config.toml
num_attention_heads = 4
hidden_act = "squared_relu"
tie_word_embeddings = "early"
init_std_down = 0.00438
learning_rate = 0.00272
beta1 = 0.93
warmup_steps = 23
schedule = "wsd"
doc_mask = true
Each number is 128 + 32 x the weight over its row's rms, rounded and kept within 0 to 255. Layers, rows and columns count from 0. Numbers have three digits each. The size before them is the row's rms in percent of the matrix's.

# layer 4 MLP up, 896x224, rms 0.147, rows 569-690, columns 56-111
105:159093104129140159097113049129134131161160134101143116144159141120183123151096187157122104117091132096123157082094091129172119070140118097093149155109098169108112152081
097:113094167093075024096141124109134108210143136145149119087160149121106165131181123092166152138141136142145124093101085108117212144131115104137145104154113078095112146132
099:118133111146124130101121166129077095175166124089129153104147107167131125178140126113093086109103186125122184152123135138126142126145139177093184133172107181131057150115
101:101151167083193117140143053133139134129108145096111172141173159157143114132109124103140189105123163115164105118084163062144110154224087157145122095108112114146155172155
109:164115147141136120118165148110126115142121133166176165120145136073148096090124141137095168128113157157119036129108130108179098129123156111119165138116139155150140152131
106:164110119133148155180104149141073117145142120105133075194152110160116127145091120085126122110138155125160160090139143126130120128148129123146136141121082121115213110078
102:155186167135159091112142119176121190161124065151152107162143126168128052127109166133176073122093127153135090148187179106135125152159125117127049097136091126085091128113
114:183173139038141106119156100140070107154127113133172182104115099096130117120172160092191087128140095112141128141117165130115088159124089179158123131183123148145143122099
099:173137173115126090084150105146078143087162099194127115143148108085075072124082171101136065133093081128087177135178127118095119044106128108128111092135078137140106150115
088:142142154093114175076089095117101151128126103148163183054119072109107136086119177177116106106119149139142119117116157091162126124115100116094163072089133093145139112087
107:138214148132111128125091159103098138112147051138156096079141169107106106124139147108099120126135124110169117138114110159113110088158155159132118102161073156053176117177
099:169157153168146074123111151179120127134137116091170135188153097114085110142125114147083129153080158107093037073161105094159135138161116197098121125159166173134114081112
109:124198153146127130122105182135134250123142179055081158124182090109127143125132122124106125104120103131126151126145157117164146163135151206139138135112074134072170111129
100:165142121096133156079154144128141119064144076152075135173080089203134093195041133098172137121077083178114138106151032132119106069099116144126172154160177121152141087062
095:126138111139128106170125095155150142060112135206084128129103167166096129133154121122088109134142126131128186145143157208194090080093152119142119137141075122170091156123
106:179145133132146175149151152185107105183161128242133167085160121111156066140139137118149102158171091179091086133103118167113106128107111163079195132153132155102097147122
092:097113123126157104118080102136117106126107126177128087102152102131089175247183098157141104203156133137150171129140149122119168123118155120175117139108131100118129156139
105:108157083086088135135065160149096145109124120104183206111160108147128172112106169163133051108136081130095163121132132146203130095171162095119145138117119094112142130084
102:127128161097177155086121073159171118105074109153085157125162167098133158130106161101202173141120112164118162138108154133158116157127134118101140116101182081112141081160
100:139131103133101161108149104159119156173137148080143109133122138149156171143117142107117072109121157113135155086145197088103096121167130088111085113132102081116127115111
116:140166154159128094157103105105117129101160126146152136139127085084050115154147131115145147115115183006125137153117103107127115129082129126149135131179108088114100127138
096:179130126131190140176169135103073165147134160095053094136090145175086114096136142077116082110148102098173161122125123145123161140162107160085135112149159088085133167138
090:093126104114169084114159136124146086132060182140174163097133142150205116101111117126099161149140119074139059085147161174125203139121099145150141115126115105139152148161
099:084156198172156104170108169131139094109127133128156106133143069110195112103134109112122161187133181149079133151152130148134122119170115124116173103063214107075127130126
095:150114146149167166103184127161084111091137125114122100092125170136165171127187167126101152138170164132168127164126124094137043147141134131145146127098100039118155109094
100:152066099151138108176104065122169159115160111107161137062115120084137177140107108101111133119118064145134113165132179126191109087103163146150139184129158135195129104115
096:106176147148108155141192104116114118128123095090101109187151128156144091057127124079115171127214123156111108101090101032160148138127157127121179114113174135183157097117
100:099177103141106095172111061141120142070103096176117132086117086177130106145158140160169098178127130126186156104118130151101061113134119120131114122127118121107183116127
092:121124135146056115100133121136173134152175119184074121103105111081109154067141110119113141170171160125139156150099099112166131163132145141056120137103107121116100138183
097:157158143159102103073087170098095171132138148146120146185186140111124171098130147129102156076124144130122081218151094109077113107127104115128149112141080169126128061096
103:097154155109115130105108067089169181179143102138132106172144088137123135106121174159197111116156130121090192114114127138138095126099103142143141149142200194098139071154
101:123150103139145140122132184130143139175126120188098160138124150053110165103090159108186158088100089076164087145121117131125131106214093166106092150178160123103121076115
107:138183141127118193142119166149097054119109119143131127118114154135106104222099100111112159160128146117141161122096151132107157118183144159136139096124139122112099134088
097:151113097082150119109093108118138132121147134139137112116150157069125066123180131107074140156108157138146115169096100151146121182122135125124141135107143103149059127131
095:168057129138110122101130155147198132117104145203111170152084141122129092150113146084115187115172147126083123102134161204117132134182114152187177130113126182115103099123
109:134160190076178125087107100126109056133181079202098121163131081157117167167178131137117071170133175223137107123088106141128138170130146140097111185091221133092134109127
098:117096110136166165174118133069128121120152198129148116101064096136098118161170125113145157122146144132127171121067141185163157087128098090138138121103140139115161177092
092:093148155127083140135117167125153121160129119173131153104168099081110107124143112068128128102136092162152138154151166155135116102115112197144209078066148160125117137065
098:069133125100126129078137154106124115105124156163097120087148117122158169100109099135050076151092118089081166087089179160154154183137176188083079135191159120166117160188
091:162080103117115157155087124138097125151100122143139131130144193131123086121089105142137206090144137074097140108182198150088137084125148102097129198124058160132188159135
098:097106154169110140139129180152045072137144138106102126142144122116111132093136154125147127134122136190107087160161154175095091125156088089110070202079092088119150149148
103:127096123082119098121137063079135178143093095129172110151123066088068136212113148112113130131121132179118108134101133104187071114154133153129127134160104076065092099181
094:116146097144163085079079100137122092193062116129136171126137154127149123087131122093145163078089157156201156069108097129183121165104098141179099107159118063093114203146
103:128151121062098135163083100173059106146106173093072152102099142163099089146162119093102138144154132131185079143119127094162138127131113173147118115144053108143179101165
104:103144157109161167188109118074111200120127161139100187129148148128107073095117148101178111116139123098140058095133134140134140157098114119175094062136129169129137115125
098:153096098137191105179127112062083146183082147113095148131075108120118147114130228112161187077126104163106104183153144109130086098069150091185097140127109187174103163155
110:088195136111129043114153119115128156116080130162123102080147097134146131174079123182128142170107127157152145111106110122133159126126121117129140159120151140084110112172
102:111148154111155137141130201118132071202126067112147102181172094087134101121121121074189135176125148139112164150156145074090089191169114133150106121074096117123118084151
102:229118138124110122127117110162138102146151218170088154146105090145105132105110110123082124149148157176135124116094161190166138169163150169108187134147129094126087127134
102:173140137127138136091132092171115116116131099133091151182130104217140090133090112192069120130195139137150084126115093153074132118103087058127171163118079147144117113117
096:110142156087100140135142097145185115141138105103126164130154114096089082208134088131147134096094125143158130097067172138132128122167111087085185108109119100178117102137
103:160040157178129135147119198165042181119152125125160144076141081121088145147110111155114137165125177102122113159049156118123089128159111131127111160117167202107184134121
105:119147144107142134084096134130188113111106131189132118170152158123131113109085131104169101150121113087122113155117104104121132123097159157160117142093107173131140113157
099:133160187135079042099132098179074134140134140093115141159161175120130152132104113137141138027098198159131119152093140101188159121125129153072130106102144091081153147133
102:141118175135156198097189138169145112138167163150070142126106098103126132139128162120103160156162141102160112127130143119169162130109140130068172130127097139161149134130
097:102128122106166111158136094163127170157118161100078149198096116079140153156079127111106141089091105104151149119092106132121126147130116097118132105160091148145110165126
097:151116137122123156141172138089163116135170175141162162136107122100082129152128108147170091091141113129156113172147136071145083074096069135126131106125168111087130087161
096:128165133125158125133148126121133127102102113148120144130131089094052127144130130110148102150148118117185154155086125198157152124176150154124122127136106133149137126151
099:105122190152127126145118143120088124149171122178033122133040149202135105125127152086139098149155096122124143124131141066142091101097144135111112240093116152128162115123
100:137113091100121115081201130165133116140117124155073061087125112123096077190152128083101098107117097165128136123112153147109183155153090171108138107142107143159166136138
097:137123061073136096072119133066140143093157209129127137084139117148111175159165076114165036117132112113139119142097137111093120115126154150117119166131194148091145130122
100:174195117088132125107139093086094114093039093144142155140118143167056151130121148169111127123129134126119079114136165144080128121072166116109090124143127077147125113163
100:173147159142147108102115091091116103139128111073176147116088065164148127128103165120139115120115190174146122145139131069070112234156111129096155117140161141145074131153
098:113141162127115134134155086129135093110122144147108143116093175120121117165186112130148132118125154111184179141109144104173155119191125119141154096140142123097137096144
096:121109118140178062146139098096092095157070129183078174116168082098094146124085097100162131109108145178133096059142162073179151119129107086138160119111135145103090119118
099:122148102048151094072138158117119141159157132123132101166111102104086143136133120153168129123070064107112189163126125133157097150082133145142117124154151104126135027136
094:153116139087096138109125087103116105164140168103145080117119072131146150115167094133142222146197138198119138080121139114205181095100117133107153098127087173124123118112
098:166105132123138133166111094153150085143136131117089188140144109112101139182094105151130137129133172067088119192133115125120206129099099126133155135110079139130160098145
102:172047140142148123106161157097156100117108166136122128122147133126112134132118128132156120109127141083121107134145134117146102142119160150113114116207053107153139176132
104:140127120149104104154099106112120050168115128138198122091137159142116166165183104147102098113153123114158174167156137097094128153096119189082131137057123126154104098100
105:133075165111163119174063126189091104110161091075126123107087114095119121135137151104128141102169193097147147074154143158190083105165087105097138080125121075126112095114
105:114175180089110126121121116043173159102158153156105118154137121164110059095116152103182144117130114120103102087155127169193136112144191140160111161135124136174135149158
104:090101117103175072108100096117100117097096103108087138159206128090135132116074159152156118165097111108135070110151135135143146144119214114132152077100135078104089158117
099:112139139202125142105130166088131122173124096121154154061082108127101143200126158154116123086132107117068077076150132200151136140121097172115174131090141086148114173044
101:111155147181106135049144122080112107115179087087126139077134179113114142140105088112133097167115126170154128130077173143175119113082139115141115140094188110150095109182
095:054131134112224152137181064090178126124121134164103163114138095145141081176133098112186078127173113147155151121118092136163161136086137142111153132122110122159103058144
107:088174136139131117105167069094145110096079086108146128124062106085106119111126128150127170155114148087164107134184165089116146093142149111149117116117117137099089126135
102:097140128159137181124105123099152176094112133195107111088100136073083083168197154176178155114151130120163170139161088124099167132122138133100153141101137127104150076113
094:148190143146125175109095075136113172132157127105134161101135114117095151181186143117145135081093115105121124084138102124147148110154170134063127139130085094136118090084
094:147103182140141142088103111179174123142106095103130194091085111092129099090109103148145101106113142143145160130127104104126129159101117114203134115128157142152151105116
092:122127126114114167125162124121119199147089138146122151161119129159106115198132146076150101064142045135119129168173173090159106074095159142101113104142082158111180075154
108:103150131141123165075072141166072082168139067117122108120145151114172076070156151113085240076113123173100151133146154134095157110118147071119095136123152129113142090131
101:112135122117147184220161139069112139102140158160102117076081118079138119160183085115157171124163132145164137072151124131059130098157167114132135159094068116094089077183
094:157167142081101138191176170153131120187125118184157070125145145127183087122124088147106118097085149198138127108109146095126090168116137125132079162110144170155109117085
103:175103118135155135125079068117199174142110139120141142150087107074138130177115154133158092123094117083161100090113153092136122165118160121210143156103147134113120086069
096:150074161081107153170064139070092166168141120090118151118119094166121108120167137114187197077074129156143124155145123114092107106090156120139086149095126113138178095148
098:053122136110139134194128159126097157174141153188156135119124121190026084131094079113166083160150126131171139145133129120158131102174105115146147133123113091071122075085
104:200103097137100125092128210155166125110115123104105039104145100218105135129139106102151124138136127086135071125107083070143148157142136140091194134099107148106115069111
100:136072173090128141163138148133125178163125104060107111037105116115113152153125128099127128169152139134113105151141150148103158153124127169107124142140066109089140146141
096:137138126078080078159122108170123113109162157129141186084123152136129154155161135132161132118109156113121112131156104162131164190153088133134164102126138051122171111087
092:149140144109161126153067149160107116136122109091111118159141113118071156091099084136168151121127138145109117119156105178140152136115126138095099127062097095188138083202
098:136163091088168113109109086085066115169068102088137131171147164104063144107075117119151118107138140100133058120113127151120104162140100129125209110180126113131130105189
107:136148122107103138082119093117113113183183079128114157089098127190110148166139129142175173100113172097194147156188132140146124158171130086132086164123105113126186118091
096:172115119215121168160108125094130140098165150125111147175136119160104197126105176118142089148099140149148156185163140153119129100125142148114143142147068122091119115117
098:145105147051170120133136181138135127203117163132127063102151071173121118138109115082122113131126097153077110118109127090157113159139133108172204101139136099118180125122
099:132137099113082113153195109109086109158104085120155120087105097154079155141128148105129084118107130131087087107091121090141115102126130120126108115144116103125108131107
099:116090126190141174120073102124126132201075154137155192094159140094139144121097179114156132086095140135088082037108105113195144125129115065139170134168087128115131068111
087:144081068097126148138073148104180150208049150191109143114146141096128100078105158205083200146135143114099088098144153156125112157138149131129100151181166175111131128122
097:178123128118116072087119126112153105107121206110080178124132123116123147117101144075106163163080189157126147076141154118115175129114114081110174123068085154122150174110
097:163143139083153112136103147126172152117134105091148134130139145157087114110089110142064085189144096101184165139097110120093101143130118092200104084129125109176104134123
100:152159142066144116127110175082119173143087135117124086114142154138091142122102110152130157136155105105135151100103115141166113203075130113109166133136143142154176116109
105:114153170149131171159079170155133148136116131063095123131102179136073061142106175121190139133153137125131157084187090098102194169155059150120099180150095098123113114145
102:123169112100170071114122122133102167099134111172146114158098162126144143161114159088142092100167119162152179130112111114127141101102113110154153121116113082154138061097
104:139133101150187131146073149070169146151106152058098166093120130097104087146128125176177104126108084129174073103142125133120151175122166188100159126157096127122143084127
095:173148118102089190061148106126140111116136081145151166110151175103158145200101100109130042167131156137102091096128133143106132148204153150096112190190108115123112114142
093:123141139143146141147160070177125106153148176115040125133125111183129160120148127075104184124175183104118072116094117139136101114145161185098156147137172160112150124088
095:113154124171180192141148134186143044134150138072091186123113142120116145163126159107177135163169159115177164187113103143119085125167139132101088162101121105230073132132
103:169124154119073107136117143136090116099144134070178132114159076144091109091149098082131102098105121101148095189154139086152137086152103072130116112188113114117096088154
102:126160141136099185168103079129136081134127192136102149083097196088102065114106149136144169095105114110150126185132117174166145104132133145144110161142141127081132121136
101:067178142151161166136174119122154129129104143144165177101119115155126142137170101143082125096099125138071121145092149173117199127158127126119092166053096085165078109102
104:176145109120104108051168150112092137132102103128122143151174138219097107144170151131117117169145155050142170118103134135133129162210111126137104121163076176184107115134
097:143116160101175138129078246134122052134109142161126144114101179181139175089119146080146131144126127108133108200170134093126109159090149128074118129134121086103122094189
101:117113159153100148147131168130145156193145115150120126096138127141076124131174141124180142071067078123139161106150144116156090124179153192090137146140141128134080085113
096:093102126122091177143162055119152118125089142179142111162148138144081145110178127084161117112091064073078122133131178143088171117125111144097164116202103098121117114079
101:102146105101133131074127126136160155095083141186135133101065136116173074186177164109148173127107166111129147056145124166076113109125112149105133107133120072136135105154
096:113105140134196140103171118148138119169158116133076140064078162100138098216095144172130105072138124155202128117125107174106098140110098121105141149151124126121133133160
099:229136150108130096141109117119162123148164121182145148143144115143133100149100143079091115155160140081141097152030128111146102200104165165101164134109093114141136068168
100:052098149085112102107126134158087134236126112149131134142177177154156128160138106190105127076080135103136132158103132174106114126115124150083161109088137104111115128047
093:184062202127129153135144165189113120086093109141100183137122080112126174203102131082180083151122141101139132102088113146103064134121078122136152139107173142095143080113
115:143112199111172096160153142137219152138102138123136115135127156126169182122143223120136127118106084130126125125150180110173130114169127164116076138104121150113090112125
097:099086127157174097098155135119132061125102145148117145095160076165099103173137098110127177190149087117086117181147126146134142123122133133100150135098151093096104113133
103:109107023115151166115107134119094151161122185139152167134092110239101153096156101069184110116057116120121105132149125151118140110099163195096122121106135164084132119079
# layer 4 MLP down (transposed), 896x224, rms 0.143, rows 569-690, columns 56-111
105:114207108142156192100163115149211172151141050161164136121171113104166154163166162171186171150125130171110154176134105102113097144191146148085145091086179083107166114134
102:095123143181108112122157104119152121113080121159157102112169156129173126131160155101088145172141085179129054092103096178123145142169084204131155090109141176090106115137
098:099054107112103150082133157118161115117147164164152130171092142086184065144133119081132164097056135200177143126132104144096094139174140157102161073130098153110139106140
100:058160085120158063136150173141105128114098145145119148160164192177128076156081099153145144115141125107131122114104150097105109107059171145140111119128132109131119113131
104:126075095088144111188136147126118097209108162093133113095144109189105104129188088187137126202132150131060118181152169075140108101093147187116127106132165104131152080117
101:151150125160138117091108121089152163106093079138138120082118087119168122107089141115172155087146105109103102100117173065155166122168125107106097109159134115144132157136
098:096180092126179095132132174148130119147151087137117171157108194143129121087138153129108078129139125086112118139172125201092230127166049148136098141085186162136163176078
100:105119162112184100148174148184133160130192145129175118124101064131106118104097127123154089095138150110130141158172087089121118180119099140114106112085161071118150142083
100:098067063129102102104109128142154170160187139138146099121231096111060066113100110142112191113168107124109144138117138097149129085141086134105115131159068078085175077135
093:099155113136151140141094074097083122144160087081157118093096108147146125116148141083159113089145157137110149083155157174086100168146141110137079133142096148102109162127
104:156138128155143178104174180152125110126172133127126112120154166117160148116131145167135104122149138161157142131191119144100187074044156096120173112070090099116141178129
105:135159156166138113098115129147146095080067103117120104122178146122118092075119111085117177130138123128119174116141137080111131178078141070160161145166144123121066098085
107:073160159096138100098101170141114047066139140063094086127124171052175035112154142109123120176109138112126122094163164217109125161109136136089101106131069125161105145105
095:127128087123121140157072092123119118151144143114138102068072114082140122133145128119124087158099182102068074131168123155135143139196134137106134104098123112097121176124
095:122087123100085089127158108153204111130083127128207118116125125108129066086134132127146131167135104165149189109155139064108096093107094164090188137113053114116108157098
107:146081140107131122161158092166164153175153123162129179147093173110111148131133140098139186113082108108102138131146181085084122129125147131137166121135146180141144101124
094:144117082096086106130139083145147108086116144113178132124129136081135154146109110137108123097110088157189139132067126080113104128172133120142149159132112119063156137121
103:143084113093119142104125146113141179087125183140150106217102194108102120173172100120139171099063163149138113084097099129081118072160150146154141141050151074106126100116
104:136139124141139089123121063105121165096151155151138154189077089133145129117154117162108158078153126064122160118138155136106180157122074158106129129147083173117193117141
099:112066121214157129179111153109095101111069110125152140143171113111132116113107111126200121162133158098108067058137133119158170112161112226151144096114080095109109079092
110:117152189080044100105109097139123177137139121150173146174175102116092136132116199072145165096163176160067158132129085166126118105134145101163082086124075132132070127141
098:097144127174105177106109115160195104162112134155125133185096042119078102137194133100130167071129156143150123104160142137079115172096190134098140150098102051116116124066
094:113117141125116091093191150166097146111109145150173099129191114114086105173146130176147129094130131149179143101145140119178113136098210125071106178032117112116173087143
100:111141137137125143170153129117141164161130149120101145145166141135139123151172164127186110098187071132113132114139119057078075132096097182122105158184134147135141134151
092:082146113159109123108166148143136141164102156166171163144102228129121113068144138167112131127173127139134144109062125080135101116111141108122099093101111102136135173202
094:073166094163082130151185082118158157138130125141108118136154178126139185095103143058117113086118130100133135214166127126094109150135134133166123134147138130141150087084
096:178120149132165133107146121137182078125071125109122179110050145162190165171130117121118097068136051122089144116158142148125074105110148166097134188200093089118186136135
102:118111160189048114171111109119114195107131087144112132116149111133144118109162062138118132125150181117114146157137099171197146142138078166086118096133140064112145181163
094:129193082113111124124146109142144234096126142171073098147086192095085186094089081131159158090068115123172161076167156118153116121096078126095156089128151178117109221165
101:161171117179130125105131080063106192137108086129149152059117137157119124154056127152118153146163138163181109111148046143106151128101132120188209110146129144086115149127
100:124092135128128097066097138112152201109126146135126171109151085103096149094099080113053157124125089163132170106124098139163109119136108095161058033099102132214150186148
104:168077090064120092182124085063115131107141090077091146095119119167103140144091096138125170105130101127070180168114160125096133110177113110100092148175145124107135119169
103:056148119134143099056173115171109162057106138095117117121135137139164127138098135184143094055104176091143118237125141165115094149146145127182109086118182120135147108109
095:148143098070134141163143090166126127093163195087166141093109154138127112149147077089104101069085102129144150104080114106147116076168145138100149135080157143134179154131
093:125133126155181122199100133214121121163164056102114104112177144174133179106120104132098122161163138120096116126131124091117134078094185158129165111121129149176137189116
095:132123141033144122169091175130173103114190149105161162132165139140103137131144102174091134085168184136161128167121057133068133036136110097102101120059118109160107186087
099:129135152094047092129139102098158174085140144138107131091144124082177138166110046099140110146079149137150116152109124137138128108129097151103130109119102153117156056127
101:098142109126177107143103125096188082113107157153102106154131195132165088129112072148099122148136103144091095122150192108093164115097077135106159117086155109132169113097
101:066141133116186124154084105151167094096097129140114104112101068186104119127125158106126100149134122128073134142150151124122083127137073119156139120122104084167154137137
081:154106142140126169105159056122195123123098152158072134123129171063130140127145170171146133116135141124112142146177200119108137115118155133135082170077171114098095165138
093:137099096132122144115154130091168152130083166114091143133119076122102159120092138107181087111096137081118151079087094099099116053186115104108124116151131094141169157161
100:112106145107092123144117103144099173082110108117116106192120105159127144149117086123105093150058150148117145128096113075150165121112103073080109155141134121088161168150
099:137093142116147157090145178113112160088062136132106065131100070150138097043132119147224144128125188160120113138131086081170149147146117168118089141131135141111169157075
100:141209117153184141096159132100185196134165122130135102123136133126165141106131171130123092136128214175118062180136153124119076162086083159158127144145110130110103129096
102:091143088086080173178163138129064163135147099120157104095128093106144165062101151073123070117111142196129147146126128130158131119126164155063129083102147103174136142078
098:164184097149178122124147171114078166151141167136132139112113067149127206126069165183122123120150148163127103145095135141158082103105142131143116102162175190108054144186
098:144180131115136137132078197195075132108115117081152088128131087178110179081148125153141142134150149139158146140104083140155083124068153166145117127097175146134158101176
101:110119177106162088146105146104097176100123169112115125115081139156188138087125166131084098138126091167083105117153174164103122126119140176075096116177087128101062130138
099:181094169120110100138117160170120132111154130133180174092135118172120182110112096154103082116084144216127091164160052135140162125115127162149147049158177155104124118117
105:093127168134138077114128143133078131159115163117110096181087081131088110169084102144092087131181134102138125118116138072117102136076127125082143106135129116108156107136
096:134120051181098175191125109086141114131129132135092113155105148121173087124122122155162161107184110152196151114106157070146101135096154164163122093128096140091154190106
095:123068106091158124150118129133160159089111155072195143120120094139125120179089118117160173132062115112169105175196145102122122154167186141097108115122108159062143097138
102:142142197079130093132101128114167161131161102157151170093170073183094126175106128164141096124126113113109085136148102189113119182173150101138052123169169116114121146080
106:145143153123094140138163115121100088152161110095061133167129120122093137094131152160112128165131119114106104062087171080170158121176087091103091064056095097182172190139
105:111158111188134155122132067141141058109092126117107113147093097133183154090180142163092096139117107131121209103120095110178105094124103143122148166142085098058106145096
097:151135104135111118164115182107132099098183159182145148144145140077096134163162153104091125074126154148081123132116141141129125122130140094144144171149182127177114138103
104:159129161139143148126131224148125098148148108153136151090127171174079038166069137213117140153092184163123153131109152134158114092162092137178184130143168101136191145111
104:114141170103095111140098131119139124144142132116142103129110078124163174113137128159142082152097117093133075114138099130043169139133129131145088154074062100109138135135
093:115148115108091144134155172124201193125101184138238081089152130133133147089100094145143120095104160115150073145102124138135123062121114146135129086149096128083101184088
103:136106184136126155128117113118170183139152123103187130144147097165139121128139145115119053118139081150173091107173113100126130158133166121086090175186174140174162064146
100:114129129078136187137067146139064133114071129062131194118127150119154093139125165153124106156134092167047071170168142095099094093110090138157119087101155086089113116137
100:138146101157082146142137100139149126100165097071097183082107158135174080062112130126113152118125078095164082120127055185162148167144166121134114163145068134137161113115
101:134129129136123170050130140105162148128197149106157102172060123091146172152097157160129163114160124064134124105136118116142159117120114091052094122119083135106192157105
097:159136116085151179115136139121215110092118149176201126168173121180099126100123195135090097144143100139149106145141101133161126132102156125163085168116157130145109079084
101:090141185153125162075074136158078105149187133117142121115193161072118150110146123115150115089108133143148192138117087128166109116113090133083146158094092162116133121202
098:152123147167157061088107109116107100109180136176166113126028116186127134148099111176103133069139142113148156101107094143120149101125108151143161153144178097145085170163
098:111158128130112072105103173150143083157145180117131114128059054104074160148197161162153116158115154086103143138143138078131115133118118147156201106137126132178158114086
099:105158088084080086133100139154151124130101113089109075078097108119173146075173199126095108107094149132120172063130153069138097158120113151094149124115118151101164084152
102:117115152078124172122133190108160178167144136149146149106075139171071128157065115126162178125123134149136121115089173182171175159148107115104117150122178120039120102097
104:088117169099179102092113097124108220107090138127140153124059150153080163130081125124132109120107156083198048127118165136093164112116197122120153159157129085156074131164
102:112162074124132102100108192096160128164096156093132111139158150079122177129187117088093108131147172116102096108145168156155101124100152116149154192138046139103135153138
103:130111124134172147109118116101090126174155082132119104156116130099147111110165147105194169100112133140105104122115141171159131123117152120110173132098117134095178117087
108:134124140090157136149152070139145132089143140131111122145188091142046099196096164137105103132126136155134168127106157126117080201154098118134104137155101162132134151100
095:184122082156161180151054128112102122152117089131107106148099118094167156113135120087076108137103111120108128167126139140113076197088111164124176107175156132179141207104
103:104053092131154124122187120127158128125148183104150109133131147044071107132112136084100166101103104120109190113133147127149115133133105102156096102045090092149142158198
096:121161111119164117202176214098104141136095129199125160163170224136132089162117132132155126164155157132160146106110131105165137177185161139143145086129071175146124129106
104:132148120100148118130137135133162150123108150105110114190101106129046147123168111126116122140069112175119127138118167115201132114081098117101054150116175128077149111086
102:114168173126081129187141125133164130132151106132200077100158117130123103084067162119115093181137085086150133076090089135162114169124108094121163161103155133178090187136
100:098119076144124162174098098171139118168210081152162100131094085102143140128171219100097150106130117134122133156154112079111147159126105113130097102153145126123135128148
094:145083161151124124134156108124137147112157137140139126121170171105159186140134143116091146148082087074058154145114138133103160139075166112043130189126145197171135125178
094:148107139205086123101142117141122103119142145101160138137065218075102142147117130136185128137061151069090098143121143134134150094156092112159116125127062165107124201142
104:113123137096055101157129180135135166146101146117123148062182132073145142173157169140168124171194117080094124170084059133145154134120156178121114100142072152116148172115
093:120107216111168128082128133177167094119106143101144126192152102153145090104062176179179093098138104091136123151121088188084172153066095167115055065129112076063130143137
096:158114143132150175131141185140105079121122132154114140120091169183116126129168111162157144141107154169184126229071129111143081084105192090053112145123155098109129143172
100:156132194199130092125088064148139173089169114110119137115126121123164097118091138115143163160163146140119167114094121147151150125143127069153141130095164111164094143163
105:119182120081180192126104122150168124079149132148096133151105111143163100084086118130154118153121118117084119149157116069160166125121110111108122087135154126103128140177
100:136096110155082154197159180125140109077139153133102105106146134069158110153079153113102152129145075149124098094104063055119176104178083153099146104167112169084108142115
099:165136128099147183052071133122161136079157147109100103151139173167067104167133031155132163163152103157106131135168094139104113095123136096097134102222124064136148202107
096:136078099110093115055109128140136134109111184171137060159052196083131066139069176170150144098116088134182130117189211088155124107082081128123167115074150086125128153125
104:110086145143127151086148100073060142128175103104128131120130134146100164107106130096146145095096167094123150115162134136158137145181143111163183146125194116091112222156
092:151095171164129095139202172140165120095076186095119083155166097111112092166178084138138159126073111157094167182130125128096061076102100103045147113117126062111180123128
097:084168141174167126122175140147117095110067101155124133143112159159216125080116109107145112135071158187140155125139144204185222092115137166179142152097110140114139174107
108:108116106141177099166093071140187131122149137131113112145138162142110134168105115149167159129098131119061132166125112166103161184176128122073109125132168020158184088142
101:135126180116062124144168164157099078068128041140153130104111102183055167065126125146130140150165193143095124160139133083121147193124098141155073149145094102182116160103
097:077120087103102175205132088144105122093109163127165115171149128081071102085146185128126138184147135102160140193134144136066121142096078156085160070176088125183092172135
099:162162140092143167106143162075115143113126100122175142201098151132066113203113173151095138117191173097162113136131116122094143126136056140151150113138112104141098094167
102:131069139131185142095144134069131164083114109126110179167119165126142068142082144159144144184094209183133083131107110136152120129147088097082102167097102167124135131150
086:104163125124098151109174093236196112095159143094118112105144172149169140156147120112132163128120132151099129149139145131103103121109137081137138136164132082116143090125
100:165146090125113124207131116111105061116128137190134197127124162106093125133148059123093150102111177144110148113140159182100144101102146180099181104081126111127124130145
099:106089148111095174134083145114087123128157158153151114193134145135154119067116128138175115135125142121162146120100098141151080117147147119099104176132104151121159106127
096:159120161074066065118119114087121104130098150147095111131087095152124103192196106132132114119118139130105125157138144159115152109140132138113102120087110126102080096156
102:142099120176084169156084119076147154140172190171141089143166166133129142108154172109160127117078178157124163096105103114129116064156136145107165110144120126159122107208
099:133136121138089120168148142100071170138087097152096134172146166101164090157149149115109123196183099101125104108188223145088163047165136092065183151120163175101151100103
099:138153110129197120014151125136108106132070074133161106131107111062180139094154079084064093172137145149169104116127159143046112061077139068150149083111130123142157144168
099:203132094116149149113125149109154141100123137142125055216104127125081109113161097125113109124124160124072162136181132155080132087150146162167116117144116098192156145110
099:098122089117146096142137139147154151125063151172142167137118094079154152073174176152115117055125153102123090141121117131091087114101185168096122078055177111134180116144
095:107160112139116141136101184094136139141081144105128145098120141094131170072118194085087110151147104126072166115125087102154114068070143108055150160154173113144198165089
104:132119055135147111152166094119189154109089128120127118123097148155111082114128122159161135083172167117103076047123103137102110128085096112187118142113114091116115102106
100:122111116068139119132129105124149106082163146144162134130112145157167081137062166126081135085101116161138133147124116097158093194133102178113088114150142127111150120160
105:121118118153099121113118068134141118103123068152093118092117076146195109161107183079146135069075089076126139097142120099112157156121118196092109122094141106101122122149
101:139128127134145182081078155103142157086148098130202144151143125109089167094104108116119042113111215172120137110164108110109072160085105121117077150139099129144147126096
098:138151090115089136097148084119137156210120154158202127103113144161124142093135167124134102146195093087118100165133134147027096112100117139098143152121150078105118129136
101:119102102139157116134132083089153141154074145120077065102133134129150121135152111140128052119127126151152175098159052092078098130141101137148099152154127093117086151129
097:136113116119098173063175132118094105045136127137153113143152195103086182141205134161104124162086152137103095117117138110104113143068137149121158159184056143059177198076
102:159097128105072113163158143130088114130141181076107144181143108066096082144112092128159124144127119109158118097135133084147120115110116125131177115147081048135146103118
092:138202171150062103113125096139116088082110119138163146134063139169139121077106136045112156103135082133146087194142086106167161113155137067150158092124114198155149129109
100:085144090144146189117115139129137146130136121112137125043119128124157162124177136196144142161110096114133087175129178069114152123109109096129156147112129119152100163105
106:042133071098172171145057117143166164133117153085135116170070180114136125085151089130076124093102170098114153147159160138085111095091101128146124126168149100113104134147
100:104060131182102165153003160215118180107095122127104115162105184130140146161118154049126104123106164119118138103085091170171109158112130123104153141152110134137123133081
110:135143119113105148124116145137132147162117143099150103099148175088098157087127105139099156101147146061167143162078111127134078094123149139122105091118172101169049149127
098:088126151140113174081071120124118096140147118090123134128155136120097130140102072095101095136081196123174157096107134137163100171103069085122131145136109137109122149144
104:107142150094120171134093137175141171162141139175147155154124120122138093200149135145120093156092130181126092059154139148144105161170132139095136155100128145145092107076